Each number is 200 + 40 x the weight over the matrix's rms, rounded and kept within 0 to 999. Layers, rows and columns count from 0.

# layer 2 MLP up, 256x96, rms 0.118, rows 98-146, columns 48-95
165,185,143,201,198,214,235,275,212,132,196,191,163,243,243,216,163,181,160,267,165,183,204,209,199,150,180,188,205,252,277,209,170,187,140,232,128,200,246,193,255,157,279,155,229,197,102,254
189,247,174,193,181,148,190,222,195,161,201,175,199,238,213,242,201,162,200,258,185,228,215,150,199,148,168,194,219,177,214,231,205,202,224,210,153,211,208,188,221,202,210,243,213,207,185,189
149,214,225,247,124,138,252,180,190,200,235,216,198,205,220,199,171,191,227,200,201,243,166,257,208,174,184,218,236,130,218,222,176,183,209,220,165,262,258,215,256,162,194,191,176,176,173,203
198,185,202,230,191,214,195,204,184,220,187,206,221,140,177,213,206,192,196,197,199,203,226,208,203,198,211,200,182,201,231,214,206,155,203,185,168,184,228,190,223,172,204,200,241,200,202,251
230,129,260,178,148,187,151,181,124,206,211,196,153,161,216,179,229,209,165,213,201,221,279,160,225,237,209,177,219,158,192,155,207,215,114,191,283,249,148,300,247,211,234,226,137,164,174,178
149,195,259,105,181,176,230,236,186,185,161,193,166,229,159,220,172,126,250,209,228,215,162,175,239,245,276,193,192,256,207,172,137,240,172,239,207,252,164,224,200,296,232,127,250,138,178,277
158,244,205,266,171,177,275,165,251,156,115,169,233,246,172,198,167,154,246,215,195,133,149,147,152,169,220,241,232,243,243,258,240,166,258,172,195,164,262,114,158,212,187,199,204,164,169,226
127,148,156,184,203,135,213,146,192,242,134,165,161,105,304,246,190,175,212,174,278,251,165,259,236,232,196,223,287,212,197,172,174,209,253,221,206,162,259,227,304,211,247,152,168,156,233,256
225,217,207,264,250,100,150,167,143,185,202,217,177,135,191,199,176,128,153,197,212,217,252,245,217,256,225,252,176,235,153,203,275,204,241,152,238,198,220,229,175,158,169,241,144,166,237,156
205,203,158,169,131,205,210,171,200,214,226,222,191,172,197,131,200,224,237,235,208,231,199,166,177,213,216,231,124,220,218,165,153,165,149,146,185,198,238,134,129,193,189,272,129,250,250,196
192,242,196,219,228,206,205,200,205,244,148,206,101,158,118,199,209,223,162,207,106,181,271,221,210,211,58,221,194,172,216,207,163,118,202,144,172,190,193,243,129,136,125,202,205,164,178,232
179,205,180,227,163,213,228,145,186,196,224,200,211,215,270,224,183,227,224,203,210,181,202,326,173,152,205,178,260,246,199,222,186,225,165,256,190,200,222,212,219,231,194,99,155,208,183,139
242,271,185,226,202,260,224,183,207,115,210,187,193,260,98,246,186,170,174,275,196,186,158,217,227,203,302,205,189,140,176,197,279,220,174,203,170,203,224,166,152,239,246,176,247,241,202,189
152,254,186,189,198,317,316,205,234,142,249,162,106,310,188,251,207,248,209,202,199,236,125,140,224,177,185,169,258,173,140,190,164,279,201,224,176,214,176,145,198,183,233,94,157,271,217,138
215,235,215,196,241,171,173,144,237,249,179,201,280,177,191,192,183,228,217,187,173,210,213,198,269,221,192,212,166,150,218,175,224,185,185,191,239,258,224,221,146,187,237,220,166,199,199,197
272,130,264,182,239,142,191,245,164,187,212,282,232,161,243,127,194,325,236,146,195,118,269,264,221,210,203,239,111,181,227,243,198,250,132,201,190,204,138,255,107,157,219,287,246,178,247,124
134,185,118,229,167,258,257,271,204,178,190,162,216,193,272,219,175,173,191,297,183,183,212,128,179,122,212,168,225,157,217,243,194,181,185,164,156,202,211,182,270,177,221,205,172,172,206,283
163,139,243,244,281,134,232,154,164,212,159,198,246,202,156,239,204,173,146,232,208,275,185,211,233,234,192,231,270,138,282,217,207,140,207,112,251,255,252,127,212,231,167,139,250,206,234,267
193,209,219,213,197,189,183,204,207,179,185,204,211,193,170,209,191,186,211,217,192,207,206,177,205,206,187,207,198,219,217,199,192,190,186,179,217,185,193,184,204,178,187,210,191,177,180,221
202,209,166,181,245,184,155,192,198,296,156,260,194,177,219,186,189,187,225,242,214,207,162,202,160,176,119,228,163,233,237,195,172,229,199,211,233,153,211,166,233,205,228,242,195,152,239,170
148,177,126,228,300,212,159,269,239,224,183,216,103,159,252,215,209,256,231,76,179,229,163,69,176,161,91,184,259,257,188,226,112,226,203,239,258,149,136,228,226,85,145,237,161,259,209,117
109,154,272,213,220,269,187,271,199,199,81,212,166,250,77,177,194,172,135,164,263,203,136,219,157,261,230,146,207,224,205,186,206,262,223,248,198,136,164,281,209,160,163,169,177,257,226,226
169,184,173,179,174,230,232,286,225,155,198,161,224,210,201,177,163,205,262,214,185,169,210,112,173,237,215,201,187,201,205,216,187,205,172,236,174,218,183,117,217,219,236,112,178,148,196,190
191,246,165,222,256,164,198,157,217,163,249,182,164,89,293,153,168,233,109,194,269,289,184,240,181,222,195,171,245,231,208,215,155,169,222,151,295,209,248,193,210,210,181,183,194,277,176,231
189,213,124,163,265,189,175,157,138,260,141,186,253,188,237,137,218,217,185,129,189,185,213,232,182,245,258,159,212,214,199,157,231,230,155,205,199,202,235,218,185,232,259,191,166,207,261,247
218,279,157,191,266,146,121,181,168,104,199,186,220,193,214,98,236,227,205,204,217,198,184,200,209,228,194,110,259,246,171,238,213,230,183,207,287,175,215,233,172,163,206,158,232,145,258,237
140,307,275,137,247,264,207,282,239,175,201,232,151,218,159,171,192,166,178,278,248,226,170,186,298,231,213,206,159,164,155,175,280,136,201,105,147,207,157,251,176,241,240,268,265,114,137,241
215,125,211,163,165,259,278,201,252,200,181,193,195,215,191,230,198,183,237,192,151,147,229,179,182,243,269,189,231,175,160,188,214,182,224,182,133,210,245,184,186,197,209,84,246,285,186,206
200,158,213,198,193,242,171,120,176,241,226,188,287,241,194,221,198,253,187,215,185,198,249,183,192,166,200,246,259,176,143,244,211,252,225,116,211,160,217,228,186,196,198,200,214,306,218,138
205,206,204,220,196,241,196,205,200,176,189,195,173,201,182,196,197,212,197,211,203,180,211,218,176,189,183,199,200,218,213,162,210,185,206,215,195,204,202,169,171,208,219,195,198,205,214,190
228,245,213,212,156,213,191,195,227,203,158,255,225,164,156,186,171,231,277,170,174,205,155,196,163,196,215,251,249,248,226,211,202,152,115,153,211,222,175,159,225,221,146,175,224,205,131,154
215,252,232,241,211,253,161,183,243,257,168,176,157,254,197,187,197,172,152,222,175,170,188,155,185,142,154,260,138,160,193,159,224,207,260,200,217,214,221,206,177,175,180,225,213,195,175,185
152,123,295,192,199,241,160,292,158,298,131,181,239,132,199,101,182,101,132,149,225,226,159,210,129,258,216,201,138,370,245,174,133,177,218,222,199,182,226,243,223,215,201,281,121,183,237,273
188,180,186,177,239,222,167,136,176,160,229,136,168,188,156,234,200,231,202,212,204,174,238,179,133,215,205,211,221,223,170,245,186,174,254,230,220,234,229,209,178,181,156,179,208,239,254,207
189,222,208,160,184,133,220,225,238,241,245,240,199,233,229,198,228,188,168,124,182,248,230,197,160,240,226,224,184,242,232,199,188,143,240,250,219,101,244,249,169,188,177,173,247,213,186,213
266,186,188,189,205,281,148,114,250,248,167,238,255,196,200,321,207,227,158,193,148,178,203,181,171,126,278,217,169,246,168,195,174,128,236,167,181,161,209,177,221,251,143,224,212,135,203,184
190,176,106,169,282,203,144,223,163,226,173,136,187,128,151,165,228,212,267,252,282,156,222,246,149,247,151,131,330,229,147,210,212,178,264,154,340,123,281,289,185,219,168,106,159,185,270,264
184,219,146,192,209,166,233,173,187,172,195,179,197,165,236,156,208,164,157,187,194,243,118,102,230,208,220,227,211,243,231,204,228,145,175,287,185,205,179,240,134,118,150,171,191,237,200,247
251,204,227,233,153,233,190,149,229,154,232,165,186,194,176,181,218,163,151,190,170,105,206,90,153,171,121,208,224,122,199,261,264,104,226,178,162,178,180,189,160,146,203,185,248,106,213,233
234,132,307,194,240,221,179,128,116,297,158,266,205,99,127,228,205,270,240,214,192,126,255,237,89,299,270,239,226,258,207,206,216,234,198,153,272,211,344,226,134,250,223,240,224,101,291,162
140,256,200,228,230,221,174,199,170,233,126,204,169,213,208,210,201,203,197,211,151,172,242,227,237,259,220,218,181,280,178,139,154,173,183,141,234,304,173,251,203,177,198,175,152,249,184,243
215,195,188,149,211,166,240,246,183,195,102,183,165,204,147,221,212,201,213,216,141,251,216,166,124,180,316,146,202,183,202,173,225,205,215,251,203,218,172,158,188,199,158,219,222,244,257,217
218,202,121,223,119,228,204,330,235,161,194,258,72,245,217,247,197,235,197,121,225,179,275,261,247,181,122,204,238,185,207,150,219,270,213,248,146,158,192,183,220,163,188,226,196,231,196,206
225,193,176,166,219,163,220,158,255,161,150,182,216,189,193,191,173,205,154,283,149,213,172,209,249,229,267,162,167,165,212,192,242,174,190,173,230,214,136,219,219,214,264,184,225,209,195,242
215,196,223,182,212,280,179,187,200,125,157,245,231,224,233,143,180,244,188,183,178,265,169,245,237,193,230,269,185,209,216,185,310,177,254,165,166,203,279,182,181,133,210,154,182,257,193,180
212,222,173,170,189,236,172,160,207,236,248,195,193,203,225,229,195,158,178,204,180,228,221,220,241,206,211,181,205,180,200,219,252,204,183,197,148,172,200,174,164,199,210,190,197,197,221,224
194,200,202,182,205,186,190,197,203,183,219,200,180,229,200,191,199,216,200,194,207,204,240,180,186,200,204,205,202,195,192,205,210,228,214,205,201,194,198,188,214,213,196,189,204,210,193,176
207,154,191,177,182,228,231,160,191,209,234,203,166,178,238,167,206,192,274,169,238,202,114,153,285,189,149,245,215,126,138,176,256,233,228,223,258,130,174,186,188,219,249,221,233,182,254,228
141,262,200,228,148,130,265,235,220,215,257,163,235,241,199,257,165,143,186,292,173,201,122,181,142,139,260,190,193,196,306,193,216,173,230,256,175,123,217,186,210,191,185,241,274,203,189,226
# layer 2 MLP down (transposed), 256x96, rms 0.114, rows 98-145, columns 48-95
235,213,205,185,195,188,251,165,167,260,197,251,227,155,164,213,164,208,126,172,230,245,187,219,140,214,206,221,218,191,165,215,163,230,214,209,246,228,201,116,198,252,174,205,218,209,233,137
225,165,192,198,189,199,241,184,191,191,201,190,209,202,208,178,218,171,208,184,184,236,197,134,196,152,192,234,233,219,183,228,220,172,193,181,215,176,209,168,202,190,180,213,199,184,219,192
188,218,237,200,268,227,243,106,165,201,174,231,204,169,226,153,155,177,241,203,229,245,228,262,241,185,221,121,261,185,257,231,202,223,215,222,235,231,243,184,253,214,238,150,151,264,201,217
201,224,175,249,201,181,177,173,222,179,209,171,220,204,202,196,272,217,184,191,216,217,220,203,203,194,197,211,184,180,207,198,192,164,207,213,191,229,199,232,184,178,226,215,241,159,205,238
224,135,213,250,162,155,176,168,195,198,201,132,189,229,195,155,235,220,235,197,222,233,280,189,191,214,219,199,211,236,130,242,207,205,165,214,186,253,236,142,223,235,183,214,188,123,202,217
215,194,217,135,181,253,269,211,201,194,218,213,218,182,158,219,166,120,176,165,270,177,177,107,246,257,247,196,220,160,225,180,267,195,247,279,175,196,202,227,131,342,284,240,258,169,220,320
88,149,194,193,202,250,184,197,280,182,186,213,236,255,225,197,315,212,164,150,188,177,170,204,103,211,162,207,300,248,103,304,268,131,165,190,141,155,179,187,237,175,184,156,225,143,175,194
175,191,214,151,166,187,170,151,116,199,203,261,197,141,273,196,103,129,165,186,244,278,194,205,240,206,206,246,314,218,234,238,182,257,243,197,165,226,210,271,200,149,283,152,171,245,246,314
189,280,192,214,191,128,213,183,158,186,114,340,218,176,206,177,136,119,151,237,214,267,256,293,255,214,265,237,162,206,204,172,246,187,211,230,220,256,196,201,259,169,217,223,114,130,227,178
238,199,212,170,175,243,220,202,206,165,229,199,218,171,163,161,183,220,263,243,123,201,197,172,195,170,214,256,124,260,223,143,136,216,177,167,225,232,249,197,201,146,196,247,187,223,219,147
150,258,287,153,132,197,159,160,212,171,136,205,166,139,145,212,142,177,160,252,91,182,321,276,253,269,78,140,158,182,180,220,228,177,125,200,230,187,158,202,159,149,160,202,192,180,220,244
212,239,169,250,165,245,143,124,239,193,211,182,183,219,232,215,107,186,174,140,239,146,217,232,138,214,192,229,268,133,206,203,242,195,217,245,145,207,210,185,218,202,271,174,189,205,210,208
171,316,193,236,177,240,206,162,228,145,207,224,190,307,106,193,156,156,205,242,188,207,162,200,194,180,260,225,164,159,185,212,211,290,220,189,187,188,167,187,154,256,217,197,295,164,199,242
171,295,174,184,201,287,338,219,195,154,280,218,134,300,214,211,210,240,266,208,179,226,135,117,200,227,195,155,325,150,155,170,192,329,283,200,149,172,143,179,148,203,231,91,223,301,216,175
177,215,202,183,184,128,234,250,189,191,210,216,158,189,249,180,204,188,195,223,159,208,237,180,204,171,179,218,222,225,187,226,245,156,193,201,211,169,173,203,266,213,250,207,190,214,202,184
270,210,187,207,247,166,135,171,190,196,172,132,159,227,164,206,215,236,138,126,179,207,225,248,163,209,157,174,178,128,290,222,175,161,175,223,246,117,212,214,316,213,163,132,152,155,199,200
184,231,253,190,238,219,186,199,215,187,172,147,312,209,186,248,170,177,184,333,158,112,206,195,160,230,186,194,166,140,274,212,217,178,268,195,210,251,174,146,231,140,267,229,133,156,261,241
173,106,237,207,206,140,193,91,134,200,190,211,225,161,175,201,177,136,217,210,188,257,220,211,185,211,204,248,243,141,118,250,196,170,218,151,218,221,189,192,264,111,138,138,205,240,158,198
168,204,228,208,200,211,213,207,170,208,206,199,171,193,192,202,191,213,180,187,176,211,174,177,188,170,210,198,246,210,204,186,193,183,197,194,183,200,194,212,184,203,195,191,204,196,209,195
159,181,235,244,149,218,232,205,210,160,233,180,206,200,171,233,214,225,128,153,214,174,250,169,216,222,215,217,199,208,200,186,214,141,144,152,162,172,216,214,152,202,176,172,198,223,144,230
218,206,248,150,238,223,136,294,210,217,192,213,102,139,273,230,189,243,131,158,102,285,204,156,199,129,132,147,217,232,265,220,144,242,156,226,292,181,192,231,130,128,131,167,73,271,171,165
103,103,257,252,240,240,217,274,206,204,111,187,169,235,163,173,244,116,133,156,202,166,119,212,204,186,291,161,242,283,242,198,170,201,236,229,177,168,151,267,178,207,156,182,192,195,172,195
214,164,143,180,211,237,196,194,172,205,176,236,208,196,148,196,163,197,194,186,165,238,165,225,209,156,209,170,223,189,114,147,243,216,199,182,232,187,244,239,245,240,157,231,235,196,182,225
251,207,163,184,178,200,185,213,220,186,173,159,169,263,221,234,332,173,187,191,143,129,186,202,170,179,261,235,169,158,230,175,199,166,256,167,178,164,215,195,203,216,227,188,86,201,261,186
160,172,181,218,218,212,121,156,168,312,157,178,182,280,200,214,257,289,238,125,110,246,254,224,92,142,246,289,212,241,173,212,162,325,157,203,171,175,242,153,236,213,158,221,227,214,193,223
187,158,202,145,178,179,159,158,175,182,194,214,227,228,136,153,366,154,254,117,196,168,259,212,192,211,218,278,192,234,195,186,168,181,113,152,173,187,221,234,182,223,195,130,231,149,265,247
231,283,205,226,199,261,217,244,203,171,180,232,155,269,135,142,351,186,198,253,216,216,223,205,253,288,157,216,134,181,135,238,301,104,176,167,185,216,183,204,170,277,153,298,200,148,216,277
195,294,228,221,264,132,175,140,157,237,142,160,205,176,228,136,231,208,224,265,191,244,166,225,196,163,214,244,182,216,252,204,208,221,182,229,204,239,169,142,292,192,182,300,168,175,196,153
191,147,236,157,174,214,194,158,150,204,188,257,319,254,188,201,165,246,217,235,162,132,237,194,187,126,210,272,251,176,147,221,189,247,263,131,212,196,200,212,173,192,192,234,204,254,213,124
201,221,211,218,207,209,196,202,207,211,194,196,228,216,220,207,205,189,201,213,208,201,199,177,198,205,182,217,191,207,180,193,216,188,178,215,198,200,185,205,199,210,204,207,201,197,181,201
189,136,235,257,119,244,198,240,240,210,256,136,197,221,243,198,124,224,239,209,261,230,178,205,202,228,158,190,165,221,138,217,276,149,223,206,230,131,212,136,243,151,202,204,253,207,172,170
170,162,160,225,183,219,200,212,198,242,133,176,155,275,209,197,212,113,180,212,185,154,224,243,139,196,195,202,202,197,138,262,193,201,242,124,134,219,77,151,187,197,199,240,231,154,156,195
140,95,224,155,224,203,169,302,205,226,134,174,240,90,195,114,186,126,161,149,292,122,159,271,87,239,257,188,194,367,251,113,99,180,174,255,166,243,303,275,203,203,140,284,127,191,149,275
246,182,150,203,152,275,230,270,258,253,143,41,140,231,148,214,176,218,117,202,114,134,170,143,180,178,269,266,139,201,217,174,178,200,177,136,187,169,232,244,265,185,239,216,213,263,195,200
253,171,234,187,165,143,139,201,221,203,125,167,190,223,200,199,255,226,231,167,208,217,234,189,215,206,149,241,190,226,175,195,189,228,188,180,157,231,181,164,168,258,211,180,206,180,224,220
212,154,231,178,177,212,151,152,224,255,192,150,209,219,189,217,124,296,281,219,211,154,230,187,191,176,270,181,195,205,133,248,154,193,179,94,189,192,196,115,73,254,155,295,246,204,222,212
166,231,246,208,179,141,266,211,199,187,186,239,212,193,238,203,44,168,131,248,117,228,121,162,237,181,182,254,170,205,207,234,206,239,231,268,151,221,218,217,204,202,228,303,216,205,149,174
182,199,227,206,184,242,132,207,170,170,153,265,155,201,161,212,242,131,210,201,171,233,247,289,183,180,137,179,241,232,160,203,211,198,219,190,123,189,178,201,199,181,221,139,178,221,182,201
163,237,158,198,306,188,228,170,221,228,178,176,281,228,166,267,298,262,242,274,245,326,160,270,165,203,193,151,205,303,109,210,242,191,167,208,250,183,176,229,230,221,107,186,189,197,197,133
201,212,217,202,198,257,193,128,218,204,203,221,250,112,146,208,63,280,179,170,221,202,150,203,135,210,198,194,233,169,183,145,218,230,167,171,192,207,257,138,260,162,264,250,208,178,248,265
203,154,173,197,149,214,230,214,210,199,226,139,103,175,236,159,162,143,138,164,219,245,173,213,180,171,151,218,192,132,208,216,210,174,203,212,165,154,218,155,175,137,206,258,208,184,231,184
192,209,248,246,200,212,190,139,167,188,215,154,279,253,219,234,234,200,243,204,265,177,128,192,282,141,194,251,203,242,218,245,196,209,185,151,189,177,233,202,180,226,178,186,168,165,132,212
191,148,182,151,216,204,188,256,207,211,201,151,42,238,225,206,163,197,200,107,202,251,227,249,218,139,156,184,145,172,245,143,129,250,154,229,230,139,209,205,299,208,226,194,179,219,176,214
190,211,195,243,238,250,142,167,185,243,165,221,191,216,213,157,337,214,157,211,233,164,210,244,123,223,167,197,233,193,196,203,193,177,249,180,258,184,212,159,123,171,178,211,164,210,181,155
262,189,264,172,219,306,159,205,209,158,192,273,212,227,204,123,133,281,161,179,201,194,191,208,236,140,165,242,200,212,169,130,247,167,262,128,212,192,221,205,180,129,169,205,215,200,197,194
183,198,205,195,196,212,173,189,223,240,205,193,199,255,193,234,185,189,226,181,177,197,177,200,217,195,221,196,213,153,181,228,204,195,208,188,175,200,183,176,170,183,199,185,222,205,183,172
201,195,202,200,188,180,185,206,187,224,219,205,196,181,193,191,181,187,227,189,214,189,194,185,218,193,184,220,196,201,203,203,200,219,189,203,207,209,202,193,209,188,180,211,216,184,207,191
160,225,211,180,223,174,196,242,161,185,248,256,210,198,201,261,196,216,210,238,173,258,184,232,241,144,221,166,241,226,215,198,159,227,199,228,193,233,180,223,183,192,142,175,154,213,194,153
# layer 2 MLP gate, 256x96, rms 0.122, rows 99-146, columns 48-95
180,204,175,225,208,210,170,230,182,200,225,195,204,195,176,185,213,248,210,183,210,189,225,262,180,204,173,178,185,168,229,184,202,238,193,210,192,180,234,268,182,166,227,188,188,249,219,216
245,252,234,195,194,178,182,213,211,252,247,182,229,166,158,251,178,226,225,234,188,251,187,163,131,267,169,217,211,250,146,183,138,192,213,209,249,138,143,189,182,240,230,220,251,183,190,199
224,171,176,214,200,226,216,220,220,210,228,223,215,215,198,192,184,216,194,171,225,177,230,197,145,235,196,197,200,239,205,177,145,227,225,202,183,202,205,180,207,245,194,163,186,200,228,182
242,165,261,157,136,160,208,192,198,201,232,194,164,168,173,210,225,189,218,216,254,207,232,229,233,229,241,200,273,192,179,188,190,195,214,226,209,202,160,224,175,198,191,227,233,123,162,206
199,157,192,183,288,230,110,199,157,230,183,238,207,163,197,220,212,274,260,151,171,203,222,176,234,251,205,211,194,202,175,168,147,261,95,141,233,238,111,257,250,86,176,139,134,217,167,210
296,190,208,217,191,195,230,218,159,192,272,195,167,170,154,141,186,184,268,210,207,177,210,183,314,189,277,224,120,138,242,153,133,277,200,199,200,250,215,159,217,177,216,258,179,205,219,230
200,154,167,198,215,161,177,139,283,220,190,176,225,144,151,262,240,250,252,192,178,181,239,228,237,373,145,170,192,183,38,156,240,285,194,221,277,189,185,246,216,277,234,175,162,189,213,217
264,232,163,192,206,178,172,244,213,194,220,262,168,226,123,288,246,247,128,200,183,233,238,166,213,230,175,202,176,240,114,161,262,227,193,167,292,167,87,236,176,171,138,169,185,196,207,201
184,217,223,192,219,202,127,223,226,234,250,219,135,195,215,141,231,242,228,216,201,254,164,293,285,277,165,192,251,134,123,142,207,188,159,230,263,214,189,269,159,198,183,144,228,157,201,191
202,208,237,168,126,232,178,179,148,152,204,229,199,188,185,151,276,180,203,217,165,235,274,276,256,200,143,143,194,199,208,171,180,231,133,186,234,195,111,288,140,137,151,126,176,223,229,232
208,152,173,127,226,173,130,263,200,158,176,238,168,145,264,181,253,240,209,207,203,202,183,149,258,250,281,201,239,187,172,203,225,195,149,252,205,222,177,292,223,176,177,121,157,233,147,173
243,181,255,145,196,194,156,245,210,219,180,185,145,176,233,193,232,233,191,181,252,215,202,220,207,312,161,216,230,196,184,169,188,213,212,214,218,198,220,263,146,193,225,178,142,268,223,155
257,135,216,233,235,191,106,197,174,211,263,305,145,174,142,304,244,226,112,183,218,192,279,210,249,211,139,215,176,130,232,169,191,221,143,229,279,222,130,401,233,234,180,182,159,205,137,202
168,239,196,202,200,244,152,208,169,202,235,210,185,220,201,207,187,195,163,176,226,191,192,234,175,166,151,167,255,208,172,221,195,231,184,192,199,189,205,147,234,206,145,233,213,201,175,215
263,241,176,218,202,159,166,170,174,208,98,205,199,161,166,229,202,174,131,173,188,220,250,228,223,249,234,167,170,91,224,213,157,150,147,145,196,159,139,227,290,237,234,171,104,204,181,238
199,160,180,197,197,209,247,216,220,191,195,204,83,186,230,137,231,197,230,144,219,306,138,191,200,231,281,172,214,264,189,175,236,257,140,229,183,196,249,264,184,252,164,160,242,260,146,222
169,129,245,114,224,242,119,131,181,225,139,265,218,95,202,194,189,255,270,192,205,241,158,292,265,234,167,191,196,180,118,229,193,278,147,244,239,202,200,192,239,231,223,216,199,153,208,176
203,211,212,208,194,177,204,201,182,193,209,208,226,203,191,174,199,210,201,187,190,183,166,187,197,226,198,196,184,216,180,180,220,174,178,207,219,176,205,210,196,178,208,197,222,170,196,233
175,202,201,235,215,237,253,236,214,158,169,178,203,227,175,212,199,209,197,218,169,189,205,165,201,217,284,195,234,191,255,188,292,178,174,198,138,209,256,174,234,184,247,150,167,227,216,237
219,186,223,163,182,202,127,254,181,173,201,231,127,136,246,228,221,222,216,195,228,254,226,252,291,258,159,159,250,164,165,181,187,251,195,223,249,253,162,252,173,215,148,187,161,267,258,163
164,136,250,157,210,233,160,172,124,191,230,250,215,169,152,236,203,317,244,143,188,214,212,221,237,244,190,189,254,220,145,210,175,191,214,212,253,222,186,268,157,232,296,182,153,230,184,154
174,235,244,231,189,150,206,194,224,210,292,191,151,227,237,240,199,167,211,202,230,168,233,196,215,156,210,205,211,158,293,223,156,158,200,222,146,179,114,161,174,156,246,216,186,209,217,225
133,132,234,159,198,242,190,246,132,223,138,210,240,220,210,193,198,223,281,199,181,206,246,177,213,233,136,207,204,154,145,200,191,308,103,241,180,224,107,260,186,222,195,162,267,221,203,210
230,128,174,184,197,197,174,179,253,202,253,256,148,202,174,260,218,258,159,196,185,219,194,247,142,144,134,372,261,213,201,211,151,179,211,264,212,183,200,181,174,100,181,145,242,212,175,145
203,188,223,206,141,253,283,240,201,277,179,265,238,213,160,279,175,201,131,260,222,219,187,227,242,187,219,265,169,136,231,102,187,135,278,208,124,243,192,158,217,213,208,212,154,244,135,214
231,201,220,106,270,141,128,235,209,274,250,250,178,229,222,275,195,191,215,193,179,262,233,157,219,200,180,229,249,189,97,154,136,187,157,227,145,156,137,292,299,153,271,152,177,155,178,148
162,138,189,204,175,191,236,239,217,167,143,160,219,180,218,236,169,159,222,228,192,224,198,179,229,197,280,160,261,193,200,174,160,206,163,180,111,193,241,150,306,232,242,136,163,194,180,235
156,107,282,181,199,208,212,139,164,241,232,241,237,189,228,186,223,270,189,135,204,152,249,265,146,173,191,243,190,195,227,218,176,278,225,220,179,201,181,303,167,227,182,195,218,204,184,160
205,198,187,196,196,215,193,194,208,225,198,210,186,201,220,180,194,216,193,207,193,190,182,211,182,194,204,208,203,170,222,204,174,177,204,205,197,170,202,194,207,209,196,217,205,186,204,201
213,207,218,135,226,226,132,201,161,244,108,296,226,148,138,176,193,238,192,149,168,257,155,182,199,198,269,251,227,176,261,119,141,205,91,190,169,207,166,184,238,186,138,169,205,197,133,238
230,161,244,152,221,200,171,256,172,246,190,208,180,166,227,103,197,222,262,159,230,175,226,168,250,239,121,210,191,248,149,193,224,295,213,231,225,234,176,174,174,186,254,241,188,138,212,180
183,136,241,159,210,250,188,235,197,201,292,241,163,142,281,227,282,249,174,132,229,173,263,338,237,308,146,217,325,203,201,200,189,220,221,247,193,261,158,276,171,221,224,199,217,243,223,215
182,184,185,182,254,188,176,150,166,166,245,163,135,178,166,224,199,194,148,214,175,256,234,156,163,243,138,188,255,167,142,187,151,130,240,300,245,251,185,272,183,150,187,151,178,219,280,251
252,159,236,189,196,193,118,185,223,213,165,181,170,203,200,197,208,201,182,206,244,194,197,224,203,240,145,188,152,203,246,204,211,281,205,152,172,198,192,240,206,250,256,207,166,207,211,199
235,92,221,193,206,169,70,96,150,248,166,224,175,149,177,244,196,331,194,201,233,127,221,212,272,221,235,192,215,191,83,185,146,166,172,128,266,195,190,213,154,228,213,231,239,218,271,189
215,160,86,129,278,195,113,295,190,229,150,180,150,164,142,200,217,205,226,220,250,176,307,177,155,201,241,158,256,183,201,192,250,153,212,148,292,107,214,210,199,224,155,114,193,264,263,260
207,166,168,211,207,235,151,251,208,184,128,214,122,199,215,144,248,284,221,206,266,326,184,240,312,242,223,162,277,151,206,179,222,166,213,218,242,162,178,213,184,249,228,89,183,227,233,248
189,182,163,134,273,247,170,215,206,211,156,212,230,162,269,132,171,280,217,215,209,286,165,239,259,210,178,174,241,142,88,188,219,159,143,197,260,202,222,194,234,205,262,255,200,175,193,213
179,174,199,202,203,197,236,63,164,186,119,192,281,74,173,316,199,240,155,158,250,239,199,163,152,219,164,160,318,205,177,189,200,222,132,187,260,235,284,193,242,201,256,240,248,113,289,334
140,238,154,186,203,210,171,161,183,202,207,193,242,187,186,197,175,218,218,210,231,219,136,202,230,187,207,186,233,191,198,188,215,212,190,223,223,248,199,229,206,136,253,240,191,206,200,196
160,179,161,166,220,197,154,200,196,201,133,182,269,181,161,214,177,210,178,200,180,184,187,176,211,245,254,157,204,183,232,205,213,202,113,169,211,208,221,220,261,191,224,212,189,186,191,203
274,188,278,144,233,132,148,93,90,264,214,252,272,147,136,211,175,303,223,138,153,171,206,212,226,228,240,228,187,189,197,234,171,147,156,243,276,196,193,192,156,297,145,138,206,148,258,225
252,200,205,147,149,209,186,206,187,258,164,172,257,204,180,237,155,225,232,147,148,173,208,164,247,143,292,228,165,230,201,153,193,184,169,217,132,225,225,219,225,235,201,161,244,159,241,255
238,215,207,229,208,147,188,137,176,244,202,247,248,107,185,197,228,246,159,214,201,232,250,249,165,291,178,207,216,178,214,164,163,268,185,149,266,177,217,233,174,263,182,213,236,217,222,198
211,162,205,195,188,189,195,216,180,174,225,215,196,225,228,194,225,224,205,221,232,232,246,211,214,211,195,191,197,172,215,211,211,226,222,191,204,185,202,196,207,237,240,176,162,199,198,199
198,186,199,206,181,224,207,212,213,210,195,200,209,175,195,196,191,202,214,194,191,195,190,209,202,201,192,197,200,208,193,198,219,212,205,198,198,199,210,192,214,190,196,204,212,205,196,204
194,217,172,212,171,293,196,172,163,147,131,170,209,172,201,135,188,210,158,170,216,248,208,233,232,277,188,195,245,204,144,211,141,248,154,174,221,181,243,281,226,215,166,164,158,222,197,147
230,201,130,212,242,120,216,215,224,219,238,212,248,246,264,213,223,252,181,201,65,210,241,214,257,111,192,236,197,118,249,290,205,258,162,185,214,166,162,239,251,181,246,178,239,266,171,119